From a checkpoint of a small transformer trained on Wikipedia: 7322 steps.
Each number is 500 + 50 x the weight over its row's rms, rounded and kept within 0 to 999. Layers, rows and columns count from 0. Numbers have three digits each. The size before them is the row's rms in percent of the matrix's.

# layer 4 MLP up, 1728x512, rms 0.041, rows 971-1007, columns 256-383
097:559469566452465458505508502420432493482521563465503536499425455458449529563503381571533443546566515478565447486492507562530520507496446508543540453525547476475525458426450478506464519511522532470512519514420534448510538471448492508500492561365493523494445548507561445542589599473520504434615612566541474477508528536448464542413448467434483569540488520442562471549482536563546493520537
107:464464406487472474454526440487455441452503490561579447411517493478572439476482458584438554505572519540398554409558529560486516527619435520474495521410421515517473640497546555494513477527582504467491496447503471541588511478575451460559408445580556492471414477468505503575539504485464504424591649483494517624502477499418441540493513518492452557520414508471561550528422472448459538457515
106:484466564581451501536451543449548540515535546451474495491508462396522534509571596427464473454494445489431481510481467502470519552495462520512496425453473589407517491491506438611490494577590427490574568455546387487468437490498508430516532555526477483556585437534468564526440424481499555459490443575506494571542484574629467455597482523574487506405442523499404492514426522528391426368562
100:499451548461546438412544457507577485434546462572465507500445576563526522490616562421518586493572498490496528464590487492444506533526489589484457476499513533448377459482572537464493493498572450517525457509549524481434474418581373601494436483527459532442544502531551545479502482392421555536352517507580546395483408473579542464570548484493506533494529562372447445589541557463486599542469
098:471479475412491457524495457486537547497506510494429576455453525516565484504516537544477418608477482489495483509524432475492542361484499483604498462422428537556540447459453498450577504526434459477547589487499601496457479445542470434407559586521504491440581494567553436481482480576532444585490494529627362525452584464517408528497515445516414406573527485459557468544552423422527535415531
098:391439515494503542539503541553482463499559514469513487456574450501428566517476435540410477512534423501517522573521348551547488476555456429458547480452576372584525408521507643554533505470511528411522519506469539502517464591596519516504479478473436518536502523481446574552408501449509540481436474519549495447544527456514595477447538534509478489566505492492462526417459561556525470565533
094:593522581493444526490494451465532575528410456542426508509464550542488550522536414407508495501503517491468513592525402463439508499546543591513480585498512523531514496487393562542522472510509504572507453484485416504555411554459433538532402486478498531584450461498495518508478555563412444608510492497566507474587423542441556500387519421485551464464643508534532539438529505516531502467583
108:483493463442489517538552468446482602578499558605542487462559470459591522562496497545473498458355542492496522502461526478549537446544466523473504544501470607443482535595528514477512482501537458539552444537511501465503497466572428437433444460484488530439499519553513612470411411421545547460417528563458580502453513525482531473548558535588516447527439469481429516438506604454605500504469
102:542578575508527549469533503501562531657563416521433492522501483537517511466513415541537423465527509493561648452519522445489565433473619497508413486499508491516441420552557432501591520479528446576486550493470536454529419457513450488514524454518523487455428478469498429569436476482483497477414512471540538506513548592545403462403486446557548447538576508515462465490554494513567464568481
099:480506553540404473548534491475458557452488523456476498586502448382503529526532521575546475563491509473470503517547465483504507483504542525480491516550502478475533511446519495547434565452517506517515510467545470528542503432503492499499509456463479374534552530579512500519461586447507490478567527465567514435524500464415486538452595492572500468422457461502565482558525501550550420447503
100:535532521425416575409503431456534492407420510557454502485399518452466543481533429582455567509557456515530448569573471487525446514408384509372464501513451488524491504488514430537628468498476513470578588432535568461488453523482570526515588481452485458378472520446517580536467465531468464580499460525485590504577490476535468492574556556442494482508559578447516570529486509436558429465443
113:557460532478600511471518481550523503459499521484485530462529574472554405508513532484467564480506502527537415524500535466606537397491488517531505467550526536525489552598498501545507569533567527442490489545417609491475533543445419520542494540473554515464518493463538534530532498518446553538548561576465531559499523482486485434520569444524516482442537564485504532488536484579457475521449
099:454533478535498513542485581520520541571457492491529495483575469557512549505492616576464450503460470377481522505476521497524485486433560415424422504543450541540407589447383501430436449510408423561479508516553416528457447494452476498540483594620499483472479417499419536511502548534484434540528450448531552457511431472498434507557422545567497450481519451539494496494536461478512429497444
102:530535612501553479517544508566519526592453363467537477523503502396463514507522477482639533459460499355425466523495485422512423521532501498512435485537523557443589475479570563506419449490430395547502519472472423558454523504452486508521491460522478510583466441449419570582502594511494466531526581529462482539546455570435500554550440456537626436541505517487412539507563517514483504432556
090:485452488496463416480408457527465396504500536520477474438547469489430571416477469585478434469419393531560534448465423544439488421516419521560489512432602577567484474438495476493557535470599473522499420597402443442501517507512520585467484540480613563454539604524490497464427518452567431536533464479470465487517517537444436505497522487544512513395473571556561489421576462419510574526480
105:489427514445464509550546491557452521517492625545476531498561492566606509529546596493500437509479502557485493425445496472579447538488531458416478464555445490460457516588451365486502453535515443517530519451434576478462527523542464444399509575566414460473515524521464530488535439567512487531443504567522466536510654500515452466517419470553500607542394443547396582533432542450503493420518
105:525419496473484472452496565471481514535448534531507413473479511496506578451376530416526498418532525543448480441536381520558519498516503565464465481525492443532545550527486498581539468518461499446556464497634587502537593510535502551482503490545530541546417334487542318517459467463493451510495503409459506599520458451508517518492476579473376508535467464539515516569445442533511422373493
100:474555485580533521532453556547538508499486532394583579504481480648558461524418406537439527449442380494562445519510493520533548467440477505529487509452515537517490494499452447511428458466430482486530530494472474545475571582451486436451433551523475540392476518538465487524491571508515396569489464572512466534487502499508460402421532471513448510535448462504403467456498455565482499506461
114:487569468489502517536527589537453586526430396520450513463573476449490421572467437595523428513365543531469489474483458475471405460491534532556597449489513634496580488556487460501494524547514486586438501503503457417495585450519434460481486514518503477499462465538489513517508427481564550508484493466405474534494472507562575508487544442436499466468514486514543451461626535504576476535458
093:607554543575446517498454510505525476456464438485483494484449531458459502465501471425514518442392553497473416513563549508430562481524477503444541458415485496460539494586476519411556486499432488587591527649550531503464498480518557434505556491554462515566403391639533522437483488508515495634541452553548433601535556511417553509505496546464555587504479464519522527481510492539569545529502
090:462517519510475527485513544518472512475487580545554511599490570576583493526543379531599440461506517508482403523453521397600482545580539544540431530582520521472472527616520503457494552481472528391539493425540523484452518536567491430499564506482413562591475508508592513540510449471587570525470576525497531458445487451497530484483540449490440426487467533521485524526447497424497489499495
100:569515531549510530484573448474539511555538409516485521511534485432453433468513457469489427403458548469416490509527541524471502544474491430533559418474446600505453476541573469478488493474488581509468478534602486445445475498463492551488541513499607460439496508486549514488518531460572576459453483493512537537492628507486486464432523550480543479504497428453480646463501634441538495585496
096:456475558478611426490467549458526391505525527572506449453481493496474541424515487520607547474520486592500536505473474509362499537635485527404559576491533509549526519478456580561554594522549625526496484577430511457534576519580419584481458493504579569543493505490543546470515471405446515422462553508476542532421509494439465436463538449500495562527462545471393518478525461449538527480422
102:564510535520451506473607437579480470554586436494437554476555495451474584533563552538417482467460572563480511508473527490471449563537490441456474500448501456469448472562537557561418593535489490453477488487427503417531544569529514516534571497466494528506493456524472536509544445591555619447430486464568478520520549505533458546431433459511474475543461520661623532478451552490512488524686
111:490537468479478495458401459495496478507492527513615502471520491434517540422467486506480485541477373504545480506572459429484508533521416434518428508461498587561390487534394483472446577548477483500446504462541421540520329468509422491500449508553498602453534508501418497505450559484527490412540427453485473393589557480480473448509596521560513545366494485558510487503544512500551477486410
098:475469444476516555520469500546489451520462628444460518421454493543423464456417563491513483559590562414480498478554492422542527500524480496446477460488548502565562506576658504531528443441505561467501487530631577549461575472510442527496500467500528491446579486522442512474568576482540546449427550518521504502566545554503527436533593566429378501560371431537603498527419453548497475549462
104:443487569521517477416491415587605433485434491450473505514541564422530552450529366532490611471488495466497382502478443464539438481459511555580527530514500509405439467548387604529550501478491553479488493462474489476504497492553453512436430477387497518434500459518454471486514480393523517493594527511508425449504536521566534581420473523577616481397471538567488456527456546520582477503507
106:511532482507550500472552485531441476375556485404521410433529521448536551458455410450569428484526597522450513445565544436534452427461413572514457528546427472513550506534523498411469479556473425488517501457484495480578540548529518522486532412512556420584493487554525414462525440498497458554460482529552493438496515459504471523471551393537488383504508566425517574520528527524579566581538
107:525481431453507489558457409600393512614510529583416404492561605495492523444514528543595523546595576488490467608494677488513426453473472485471512507525554510413516411454511477530506598453626518380470506526529496530426466488519527496521387467462514517469514495425511530520462530563535475504607569444437521494478571477483470545423504471510463422530466435590440462450509468473458498480461
096:481431440476507496572493576577489471460573522526521490482474530516556446490572632501377550421576582414360498547549451489527429503532459546423489502585497481536503545520510487517549479422458523441511519459514465513609538475511515566464478379434465486566479457494681481469445518521508468500441488493510514523559472548533439616550514491428492567575536458498434534508460450532537536478522
106:543471503511522423522473543500380388554535432485514527562470496553504527465487567518450396543404547544589566502429495461527530574467544499493417473491524540431550553467492474529530511523464435583506505595442449451486478453579529576445514501576494482546544463562507402421576519492526383627480422588519557538479540573527559556433476457488416493370440501541558467449439493544400462575569
097:385542418442551455514410541569522471545477524452483522555498538530549433468421544525540431556463557594588513603446500362483518560488469511513425515427483443444565564511439475443506588426469483502435483514450552526430443478450479562421528494556551528496532464478493463421467601501504450491500528589513540507433497545550494472462534451491431535533482445468530443504436542510473536451505
101:463503463532457487484487568512444457549463523486541490434493469539421556435539508478466470547512494477595536648483470497522492478508368399506554543557487506538496507538424578477487477440503432548481455538532496428515462650499564503495552440519502376491507454535465485447538471506511469456528463546493424566514350469501453531435415541514515480354509472571481406470478520511576481475565
106:537539475476510525502431520623545491590453491469552489546444574532555454525477498459482483462500556484528472558498440501502608497527493497479579532417544563495480593572392469451466512500533363429488507563516468418534462508490522540551487637445494588557506525560485454475556477543533420489560602555543489523499521528451433602540511565456472506509541478505507524542497514464501439471397
111:534521579502446493524580518431324537591474482552533530501498546544536458539368488534405641532522494410437532501504509469511520517510572567455599419517427513496437482458547526448524460533480533484569537545489486607460551478537482419498584479404435533397472552540490512452512576504486570535464570444508449487462503452493495478454452603469455497534472442545399491430509531490490540492414
098:468517590444573546429454474434580486434432573568519554509484492446506536496608482503538488522493610580552479412505492574509501526548435558543530466462503456487497525531493433534487506520483609421517441499474537492492473496561602466448500447439505488503549510491534522581530453491454605527531457510479487582502505545504508592465474414577533597514627512510460472453583528504481516479580
097:471524500492498507470544555550550554406334499401541460509536563501565506537479443552483486618468531480517556410448466509540468460513417499617503517522553400511497479466378489514504449443571555481481606500488558508509503456528388488601454406474439588477544518552484450544457492561519548507458631426574458529467507450464526499496446540451566526540480538442480554585585438513577620539543
# layer 4 MLP down (transposed), 1728x512, rms 0.0377, rows 971-1006, columns 256-383
099:536572462592549538538462504477581530514491536512636467476504534495512560419451493486529558481605477561452448518500500507526475486551510448515574496575508535452492591495501479539556490507516495481521558567548506511515442620494462502467480527457534487568519475579527525559443434584568524542362461525477450559588503502504603426543516602550501500500438441525482483543556532470431460494476
108:563488572520523596393521424512481540455447535489543473510474571582533518477586458476489472499407496469457469507521426476557463503439553541473516377543525549519508529597487497492561486578499558472520471546617449516585528533484575415498514542411551546410597552527514549533535460441422494529481395536466455468542464491612559478464466562563485476525529476453410521548515529490473457474377
097:499508505579576547496539501477451446514510538512518439465413505531463510560427522526455478576483488417521454439532439479470561581499528523444486509437485447654432495503372579553470445497486506510549430601451412398539436445523546524483448479498427470521490460529546514496481545552517510502486572540514535396520508435468461502450496480479423624548533385520609562533481492488498560486403
099:529553533506499422541458492484504554532565354500566493562605527484574566481509533499454539547452471433523451520491537409550422528405461590456399561443490535513535596530522468414391428464554569448501436514567561419531441528498466477573548510502425485589411499466549539542403487501529479389456549512531597501466511523529474523383523477481545435504495521488466487510542482451558447381450
099:441561494512457458481572360415537496493475438569540503443464493512479534505524457529478460440471472486517514279439430477416564490544514517584525530506427515436528508467456464519506493555469508442499512539478521585513547529617493522526448486441484471550522495568457497532535482451493558544599437486446528411566483536603526578557461517476498493409471457467422449471491580581506482451581
097:494468452490499520551437495452575481509399508504552452466447541486408387501466468437491458437484491509528567477520483550537420433520546517497524557501493501565509522471454411499466497455446441482523416491475505518451457406445493512525486537586542552446567539409541464451588446561498573619501496464480352495541502503474407445484508526503558487548505585402522564440474457451496431576471
093:534414464455432445572487552473521533560458480550491525587532461477491498466565475462490555520582429473501554417481491427585473542540520467535494403463471450570448511459535418525474547502493650544586604440508534472468514439413493532505456548530486454437508387485530527525460550524536552469591517556509596489614454556523490532520463587550533483587432519456556561463497478482488403522511
110:546575439561552491516529526488481428479568562470491437472439470487512497538458524609504500569478491512534512522448443414454487473606499418487528487476416474532510537478527494457527459405469490405511536468478499510475432533529423406497465472526515521510449519480438436510536416492447534591601469546547406433452422556503503546388476485560519591530441520453542509395461510561512477480527
104:511609463480507476508415542474482501553468458440520458552511506567475454472575483446550464456499578459487495557500535467461443527491571484512533501480458506528473511487573583529383549453503450522566456553563487449600534526386583618441430465457473583513492416510500492474445566450464562485413423524518440506523432537474425483498425507567485531583478442524528477441522534504597543535537
100:397566543479525532540522521559478478484490562399467456485552460422514463504473517507440480413570412434482499532561530507450469559556521477598530512517581524543518479462451516379403437488555470401468491507552556510427442528477452468531474646505550507501543586484615485506501457513437515452527463510540502595529462612536394457525556459459446465532496500519486499455667584497517501427584
089:473505466465464400511532459459434616580511387478472494576498454490557546492455503524511460467438490485564450516431504437509530522490583512561452456475525544482518458606556448454456499504475387584478442560517408555456439488468511504448557471538541440595516466462512400492473450427475433479572489460485475473501468538521619486545431532515544485501485479466461463537552519519508463486607
112:595414512466588448486440472479603463535538529472563535455529543539473476567629554487501553539544523609456536524509556524607519602489403517498484379499481508483462416474517492571524433521477519478509534504482556536556419533534533498463484461481489470518578482552467531517495587466416467450447460519509517499516457545507560492400440618490430507508498620403508484523515450533464400517538
101:497504468554574521419588494480505508485519486490620466498479415538530462529543536480523602467592540504489453493552486523514530579407424561474528576412481462517532407592460533540442487478497530453442590550540423491539472476616438522463556466473465498397524470482525450494558462538525512450485474434586442497519501488533501500431563422392474489536493479491341489493548498510517566556533
098:486605473587466564623565542453472500577481458542523524574491435497442579562582513580451516567461447589519454534607457490498493573488415549505462375521566484535550484484511521490492391517429507508543476524520432496522531560579503529381379493469455530414530617449447567529377528617426581399542529474538485389561584468472470462497466516445503581557524509563498487500486515513462457544489
091:435587492474478508438515503535513475556466452434542479457454548595556417550455530465486476552610520496534468503440421499473577553513479591420476554454578541484518478471495580499475488515485514510506583503459572463589495569476500410566455512557539471462465456524472587522469462473466466557519455418494524502569525443511554453501464504476505548518508524468416499525496480526505422497592
107:491534463596553536551524421555543490416559549519527547462495497476499462481496544513508426488464542490646494449403446479512588546438561459561568692502468469437536427408569519442507540466588506506490488556437550505497575484589518547497443472436591481546423600536415470471501607448434515449493452483519553439559506457603437550498543436465475452566567501530538586500473466514546567469418
107:353521529478568529500514436526487511510459466463412601569512529563501408422420413492502543407422402447524475504569510516532526481448513460526589537526494560449452354541544462438530523531474490458500464565535473486452498459483483491527519557523438455471482563480466537470448490501501426508589470425477512475525416536463420400480419431517484512477487586510498497435416554496632562644493
105:538508490447492450517502451530476572471470539512454462597500483529545564446506459463445531637489467489464509487533506473439408492499494572532482533481586489435401491424523551556525557425490433565563549549401487549606492409492483529496479374453585477414437504541496597482544495567492534429553503446506504402533399563585593425528476436546488514542588514483482485491504533475531485520506
113:550560524595502530470546463495574456617530457574510496535521531477459518425558551470492506609560533532479419527403539480460525488540436574520499559513438478387477510499581541492402438513518456484577479535526519489490503466528457464498495524426477574489415464502450495599585517478417451543542487507467425433469442506530498482453448578597564501345540461498460587619528509439441542453573
092:463451454450509438496520566449446478537420506516568511541543457521536515482504582592536464546586415553525570455458474493508478554541542468552493524589477488541576475485523539599497562485514558441448457404489476521504597576421445586448438523506526527497560472409493509557504500541439505436458509493507530448478416426554473446482436442534420530470505516398391428540525461464375495454480
093:556470478471576473551490611486478472456494525467549457446537430456552428513511592468414539464525574571496476476620453476481518475403463458503484550453554486457582499499512514522509515498488497473559500592503535468550504482443464516540482458514548553471444463473397528485511476541521474516563393499471410506512522553459525498540481496516461490531511487473503517464560567482530426435467
100:575499543467565489477516612459536452559565464508549520484519590475568514507534478504421474497502429532511548490537451489576505548611460462473468458551460465517536530487494538527568456480463549473529537417500429561531469632378567496458561533455596470424464519499456506546536591451458490383515503544619496436509450541426504478524464498563453613444478451433529511450466507547555455492491
099:541567487481444542524558474453473508494495551562501489464459494563454492551612507485498508475613449474518443493519537513556527503470488516488487439486493452506471461533573587459520506434562519501463521460487496521492450453482551518533512441497445479498464533389462526534502556526526526455513554551494482521502448514456491626421480492368463533440489536493567480435411511522507510463505
103:451429513571491472565582498509517517461517526487512529570376468564574467559583541470457483465493572540488354500509420522493406539516453491573498437456503519526465549405446455469532466572467453510540481469554466476524414552469544545549579558496497516497569497515545546507522497544584532489579472594422409462476555545542563365405416459545469529547454456520470533495491548467491575563558
106:433574508518489472561487473480497424495474549542497571517497566483477512575526485561530525626555509564378550471490471484557482582463474475515435435473617520539531519488495468561639492403491459549518373530473441497499392460561524523576398564478489491498519518506488458529476504572491542504570453429605469469524562583558469439479563491496368618478511479540458463476501524356482545556515
099:570475416475549502475501354542567498484512487575464512444468431516390470509492525480577504491455442517481457436459507480482417518552477563460450537518451481573384420476508598518521396504487505501376397500574454504455464342594447550492525591592478463426472528500431547486530453510516440527456516431466563506463478441580465476596498600498528454629523477428552475533521474517479497468489
105:398428525517488511613441463360545555470430459507536526470478485429447533446451578422512527458528490523537535465590444525492513533436471489495583385592488481472408483506605456366480471414511467516420498459496568569462518474573519410514481480531556389527541444519350433485560468461556452553465441443581501418593520478517473448467440454540445527502526432463513478487578509448506486487546
108:548471509520506468484491474472633436501569443489649437454430615509509535554540482552503492515548487513509552476458473508438473509447395560536414427520499495478519501479446475465590504418597545393465474578472547531509416599439487518486470513552503483452564458515515468537517470470432584517506651481523497449539532494421484493479465620494417476448567577437484493583519457450503508540496
109:456526508527542458598545441501409542466560484474461501575525415489501484529537544480559509545554577437515481475524511479358460404522513466494471448473504487590497478504477573491481490554451549386574494457463482573498502594533535517599501491446462548501505483551476451578538452511510528556488403482449457433532461415507486573601545486529448521473530536504518485524378483510428429424439
101:453609497398460537504516474524468472493519502526475528519488527535500486492511589559476564526570495544507503480500519474555541495541452572436482467506491436539412448466531504544519530537584464431603467504539498457532478454525522485484476463527476440572479466519510492513576495480568479460495451516528592538483553479460466487485503482465501548617478582487467515565442482525430499461429
106:484523464508516497520545562536498498547477524506425497440490461558489475482469462494507528590563526546454474548493520512485543488479413490529498592500485505496569494415448533459462479501429496487539544492530495474440454557422455537485465541496568480515473553522452457425456496590495438507533413536424531485487523543430656611457496536480493510571577572469526457457533499434488687464575
095:487618644480419597490575533438513511419614355544491564516528537494429496529595487444462489511454443472446499507473567636490516434501493441544555451492498671510510582537488524607460461505485527481459487544505468482488483525503425494501461482564525554548507506419443443559466522419494461533534524493425505570606474485533564469487437533543603508481535612377460490494525463515510439538579
101:510567511601535559537503384528471521470463454466362399561517435554380489468497408483526480488536534389434551618536469501513455487453617567538556543480558463486481492421609468498466538534559523587586524516507462492549466504536508474488525431544467444485433492495510511516489510525461564554499497472536509358527527458550518490498453480406456485535530506590506402420399540461570575461477
099:440637541544467445530465534566457511514464546637402538510522498506508537444423535566414410457546499504528579468535485532498528510534475507424527466498463459512517535486459537516546495617489523548559492662517493451463474462497522522507500528462416502525457492497496521489469518499584395487520493619578631494556526488481559503570459626555565438448535518504471545474519490560476415421424
109:446615538630527496464483510494424490444502571561484490458474517549476529593506579497507470518440470486508464469562506550585562461480375494507564487461485469502487595485480477595423419459553478616481489560439446547474623545474464431429562475456427461455497511535615512523506401474453451590471494441333542504500445470525497552534603517474407446493524551438451521547507526411483510503426
097:541573436460522532480519481528514477481467453484486562490571520580373498565360378475548461547456473402539485485534538549493515533450540459562505533626464478556505389409527474471462544408504399555441533398507582489446535427523476425515513533584513505510459517474445488561534605493488548533461585400504553504555551521492478522466448444490470433498548458525473507488546481531539531550510
# layer 4 MLP gate, 1728x512, rms 0.0391, rows 972-1007, columns 256-383
107:466462569498504437531472552506455559513441513545535407454428528586547548543494381576357515575556494492492515475528527488482558499483503469519499473554454484503449511514501518581548537473520505556480484547473471470537478522526526449482519540525537418452418447502583553505564531518505525544540477460545542620530499458438499547467469487528454550504463541614487452502436529652454448503500
098:423548642516452512572520497476505498414514514441551509459528558532533555500482494550375492444505474490409415492380567472489528492496515527430599489575519549393561398440614437527503530529523481562552495451457468613466508523537422455477508504532481502426534421573478536570557501474573472394498455519598363527497476443682469432568414540576499460507417540519445453482455538522446423447447
105:535465476447495431528532457451516541480407445564518561423449559491429467508477441519496580544580515523467539373518491482497520572538450538552494458491513487536514460465513535524606459518540455594492489367485521473539577508502453525566520480429507501465495462586590563422503486506453528561502495520490491487446458410640479553574517547527466418522522600425512557554543501478441445521487
099:499492473511534441509481558483431439505424541503501536468430458561515551520533470457543450493511466579440534512484520472542547517509465510547595483507522459557608459447488488442522436547472578524524431457501434563495394433455487512427442493490554565467470489554430529444575515467547520476583494518459548480548468499457505533463524491567439494427501514495537414608500546468576518412452
097:531521381495509486552470457446465556499530481460524417404429573627430470521547493456535529521411459534502525542520535515478427416517431579536500520535508560496439396563499512493522541497453403575589423435518415503497499455488518476510507599595477484473492473479471472579550478526479477512520499488510387523439509458465425436480458455508518413520508553519559542482530564442463416513466
094:533478533478492466564600505534481489473485523496547509556527498493567520505503493531477435515524499444519516393487512421607479474500488519464474425522532486515493490462581465552562547535478628485529530460544494536471553486521575470528532464497570442439565472516486509520548470525503570479500531502452526520530469471554583486625443561592515480574472513399449479523440460443434421543442
107:582432577440523464518499469523495516457489552544440538447526502554465418540504508496474626457556487457505508452550535477490450521571353542462519404518480499460473478551531511681582497541504534515586459552557497443519550528525418537509450450491484489489529553520608578504510493505616552482506483484484497579543545588544447535611530540475514519524473540521504507471544512500576569511433
099:505430481447491523576453520461440581449608505575497543540532555608485483530535494495518520508526536494424554453485455491445535529491502495514596496492496560428470435449443490549476468466464557665546457454519498527558559507493513502503465442484449485517558535515483456456587542504440511517596527556509515458526424468490510517497626477472464512492485559522536535501506511522496530492560
101:513495484451432396570520467560460442427450520511432465513534552450566599415438509528508497412416515390431471412410529458496440514526560515464433443453554491444529455512512514659456473552520469536555496520554418529485570517481438500501511432413488497552561478512428516469500442495469472431487448468463445463534518469509478476508449427500480489416435523529459516595447501521428548474576
095:537402537454562492550547435488576436403549552575521462461445462424471546533573499523447547457518515601489531446487495577463409551554437529433491469566420468564537527469501492616593509491570489494527533466475523496502539458588442488499434469385564540418537477459534609519484488508498518553500446508559519588619543496521450502570555473456542484524552582489509493458499445463562508510471
110:546454549555488475514629525544564527476558529422495433560533582457506510488500456621480501485496514556449515486413512497504497482498525488544506438540496488449526476430399481560576566465560477529562447467464540514582486600472476430674519522510477428559576530492449586486489533442509481495520487615498431525522515557497480522470514530553554482380517483521456538565585477551450480432454
102:432517543408512526529517555501406385479587621471519559440447559498504513544578550523541497420480485516435543483499469529530471563639574514469522432550510496527499521450543476545510531554418474589540478461573467514552481542498430485554490481582545487460561485530519564576521573604479566420498541491519456553531469449490422480566612563516496475467507563483593523457447522442556422543550
102:506489533502429520525500481451463507556509541529531547498521476559464485543572496461384515526544470539454499461438406545423508548530527543527477574479522407526475527576402609502598457510555524543533477555543513543681411543585480497501419475514464444464500521500457435514537478489405517480496472448559463358485530487550568479485435554444528594459493456551481447530417455572515507509500
095:523477453537461497454522600477538440539562526450533442570508614457452448565468534606579441478469527569419505437420502519482539516468462512514570427502463533448559612462504513490404431565498471589544434572480524531538608490534539514512482497546534537494505508477487598491404505504422475493523439438459480508449494397455492516458461549506462506473570543462464518601473472481352504452540
105:528428545524458558535490589523483437535434546480505507415500449478476449532498629455433574457526475545538462427511453493519484543519448513479479478566416557461465507503497482592531468545456398458554479466512430423530540524483452496465535528449600540517470531521580453432585535582479567508576491497486424524579378484561407561487481586511528490545377529598550500524422598532543517479492
108:625448548535494487525511485462494538423560511529565498515492523496479603554520527513412460568526510546433467526462398571532539575619485503490524515553534411566454502472418556558566504476538535544553493539497537508572481444583554455519538495521517563464499519411572491506427484487480574547369568523531493513516447491437589562558522499421489577427409521505526551526422525608503461410567
105:553477488485445465495489492541460514511563471550539529452444588482459475499524558470470474417543519548469518455494528538498452550487456502535605447581469454588379543493560447521523505509490447447486535529502542548484546491574527510561546481538503489432481484455525544485592442476485488548509494457493472579485460496451465456542502600501485548512463585479491419477498443563566529566458
113:565429502489429561460452512445553649461520542586477478471504515481499538607485473534513482460477535492500516468448370543554551487572500484569500459510502520489463467491510478584611449550473589566572555482485528501538519557512505459518577491498468534438474473447486559573503470510459566485486466470486464518504455521486515502520564573506432508489495543478529471557466466609519460504514
104:434467497434496537452509578551501407494485513489501524525554520456544465505470487568460333417389419584533454524464540447498458470502440456506447488539483465501582508398473430552440588431455458492474475399464545433458515495427546517453510506535527452548635602483496498448480449463570521497474485489452520485480459555629506474440473469552506549562395453480570495458405462486623529539521
095:534579489512512480533492575472464498469445503388431520502531592480553483493476512535562489470462474421485523426455445506561476392552487491525516492493474486533528492459556515498524469537436559515479377430561449463523555488453449445550428501441445550483461544451449550522499471366444630516498507556516392482593508560479511468449468526563487536550538449555552458545516449518418495417513
099:536492458497555438584484535514507490431450568508462457439432521542502501482471475394538514552547490530472495421478418482556495395478488581589596515578593575519536432524572435540495525589457484509493450534526474513538516484553472496530520493558569485485447457461503474504427519465535494582515463516493481470541592529471394426556517485480529477614528599492504457559444462502467453446534
099:438469507492499505489517602505437387468500519442555428443588479506391491496531517582501444504578540418433586497524551497543531492415439535426546391553548531510467543478528444546538475572434553517518481475495504500515461488529580511480473439584430501472571552536507591387463484479457442405516519473480482480417504523499448507478527489497482474531545509450474517463487424439478510589482
101:540578419533477544507565467600526469545461500494467477496547521442429572478515422501508466462473479513443518422525501418481441512460511410613495503517572448510480473518545461514420515554564514442575458453430450504638533500643504543470409525514483475492444431635517593452505459628440528534447496512522448486531527464501405618440450507515585447530530475617659530457462498543509424519570
106:459478561503485551512492539572466546505453535559505423532534445457492605388472507480359534476475435463497524506435483561521465423502452476563497571524503415486458526561544499503495430463578502544503575452517490578565445475532410544500444460418502536508501447492506490515582463491447462399535492500537495537541501556497534494450438509541525536438506458516485534568554461547554500485475
096:434527525501413546537516530509517521528442606507453458366444487501508513403478465516448536589514559433456477413479518548526544485440510491478527505583591451479519471496440477573503448488484520564581534452470554581482485561558506467543488441483539462579595486569508571499510527462509428429443460518504486496550521508372523443451489536453450488478330487505507437465441507509469479485545
101:456491610519496526515456471512508536408552568487538483468436466525496516467469485422385560412537504472488440462459497473485484501449464503482492494513459472502519470548648533549475520466418432467557469445524538583505515498536464452540503464591504425459505523433440450612532468506514519493436381407560444532497447415514398379521449435567440539541507473548456545469533448476503472444502
104:461464518504542378545407535456547457505525529631513538507481522453482486531502578517510543551524481584471586495520459539461479554533502530448572503501530528522480525418553465558494563508504517423514493466490512500477531560500513395558529470475444528533523500538656474455540534511440494456554487509475506473470569424501474408503557451398572483517587534533446559445493509505516539395460
107:429461571476415524601540481451458475557404540568542437480546531590558483509530493543442631535441551468404542550501535499546405536539394438501541439522502470590443564514539438545588454530472559537539452526548464541545470491557411536581466479551442513494504609526516508542454518542530436520492423450526492465549459432474469445525533597525577428479457488478431486497532510442430508432538
099:469503423476470502634486493415478527479511481552518582537527507510478483458484469579418487448477530506427475482534434488514430470488511551438518435581630542556572516494480410503626391443490547499519459483607403549620505492473501540502515481546498508439491551487508515545495538518570515530494501428569477481533375505572447553503529541480499439548544409579531522522533483611508459545499
102:514465531533454462588492476473476448493454492506531504527501493537525581542483512518489466430489521521536491437433459440587461511556536507556520498535551478480544387462512451587490477501466514542479493514443426547573512412568440447531494472539533456474522457466539490512522481488554426537481484475563598573569420574462449482488456510548539536484526494533562492464463477549382381523515
092:448493430499522375531425458593437555521385613500559459433470442482580500490365511541458495489550528499511508517499454394482454540477516520456459556548523314427497455493465443391508558499481503586508497485522502518543488482440582486522533451471523488520543450495591540466519529594513496439482478530561491470418531550554474502534524509455379560451417425664475528520560498522421571467421
096:518503532538464542455565405526489582418449561467415547479481506482477496525466419376486482384587528532513555526531434467515530445531538654543536430487606505532480481536599559548477465473541562487604570474561497450545478488488506461428567409492492526516483518587553502490550492572456538508499487487519518477595472537435461415510520461423518468558499510463501570517435529554499458469472
103:464397552456541487490579538446455544530511552466558558540563424499453501481549503571444513460595473476556445524404532469517513463479440475487534497596543465463551451550503566481499458471500561509511335435501513548413604531553532426492447469535446463332530599497541490567431484517478520541389384480464475510503553463568518421508544549509525482438420533443521473443493448487462529563498
105:553458521489476491493600522567472387403484471490425495508453493572483491519516481467455487411396480431475477530422503520531479478452543508522519441502502494485559448487467428576490487488475528508485429513429572538474522552454409589421518552462497426549558548481592497499553504489452479542409494529511436497605448542545479647513507570514490468549466611450450463545479417534404523520472
100:540513500571477514540527486541522581487538542491468483463492435467500487545524528516417517501500416483509490459521356520564468467488522417514489497540540463501557540461460518611574544473564474472465564496490515492482490513513441579504513567570540460484482443519457519546506504501449414504547503430551427527546482368385503509477543505492514432402486545536546630440439485531501500505550
093:518504565527549568580516481520503521478495442556471403561503352524491541493518556478517540534494433486523439535547441390490486543567446444519487500463567531450461410537522497529464534517565526616446529533478447608466493431485562379531546418492471500493536590445473572565557488518490598447490406297548476427439594434507498492606510460629457413497452519479440498554538463485463488444556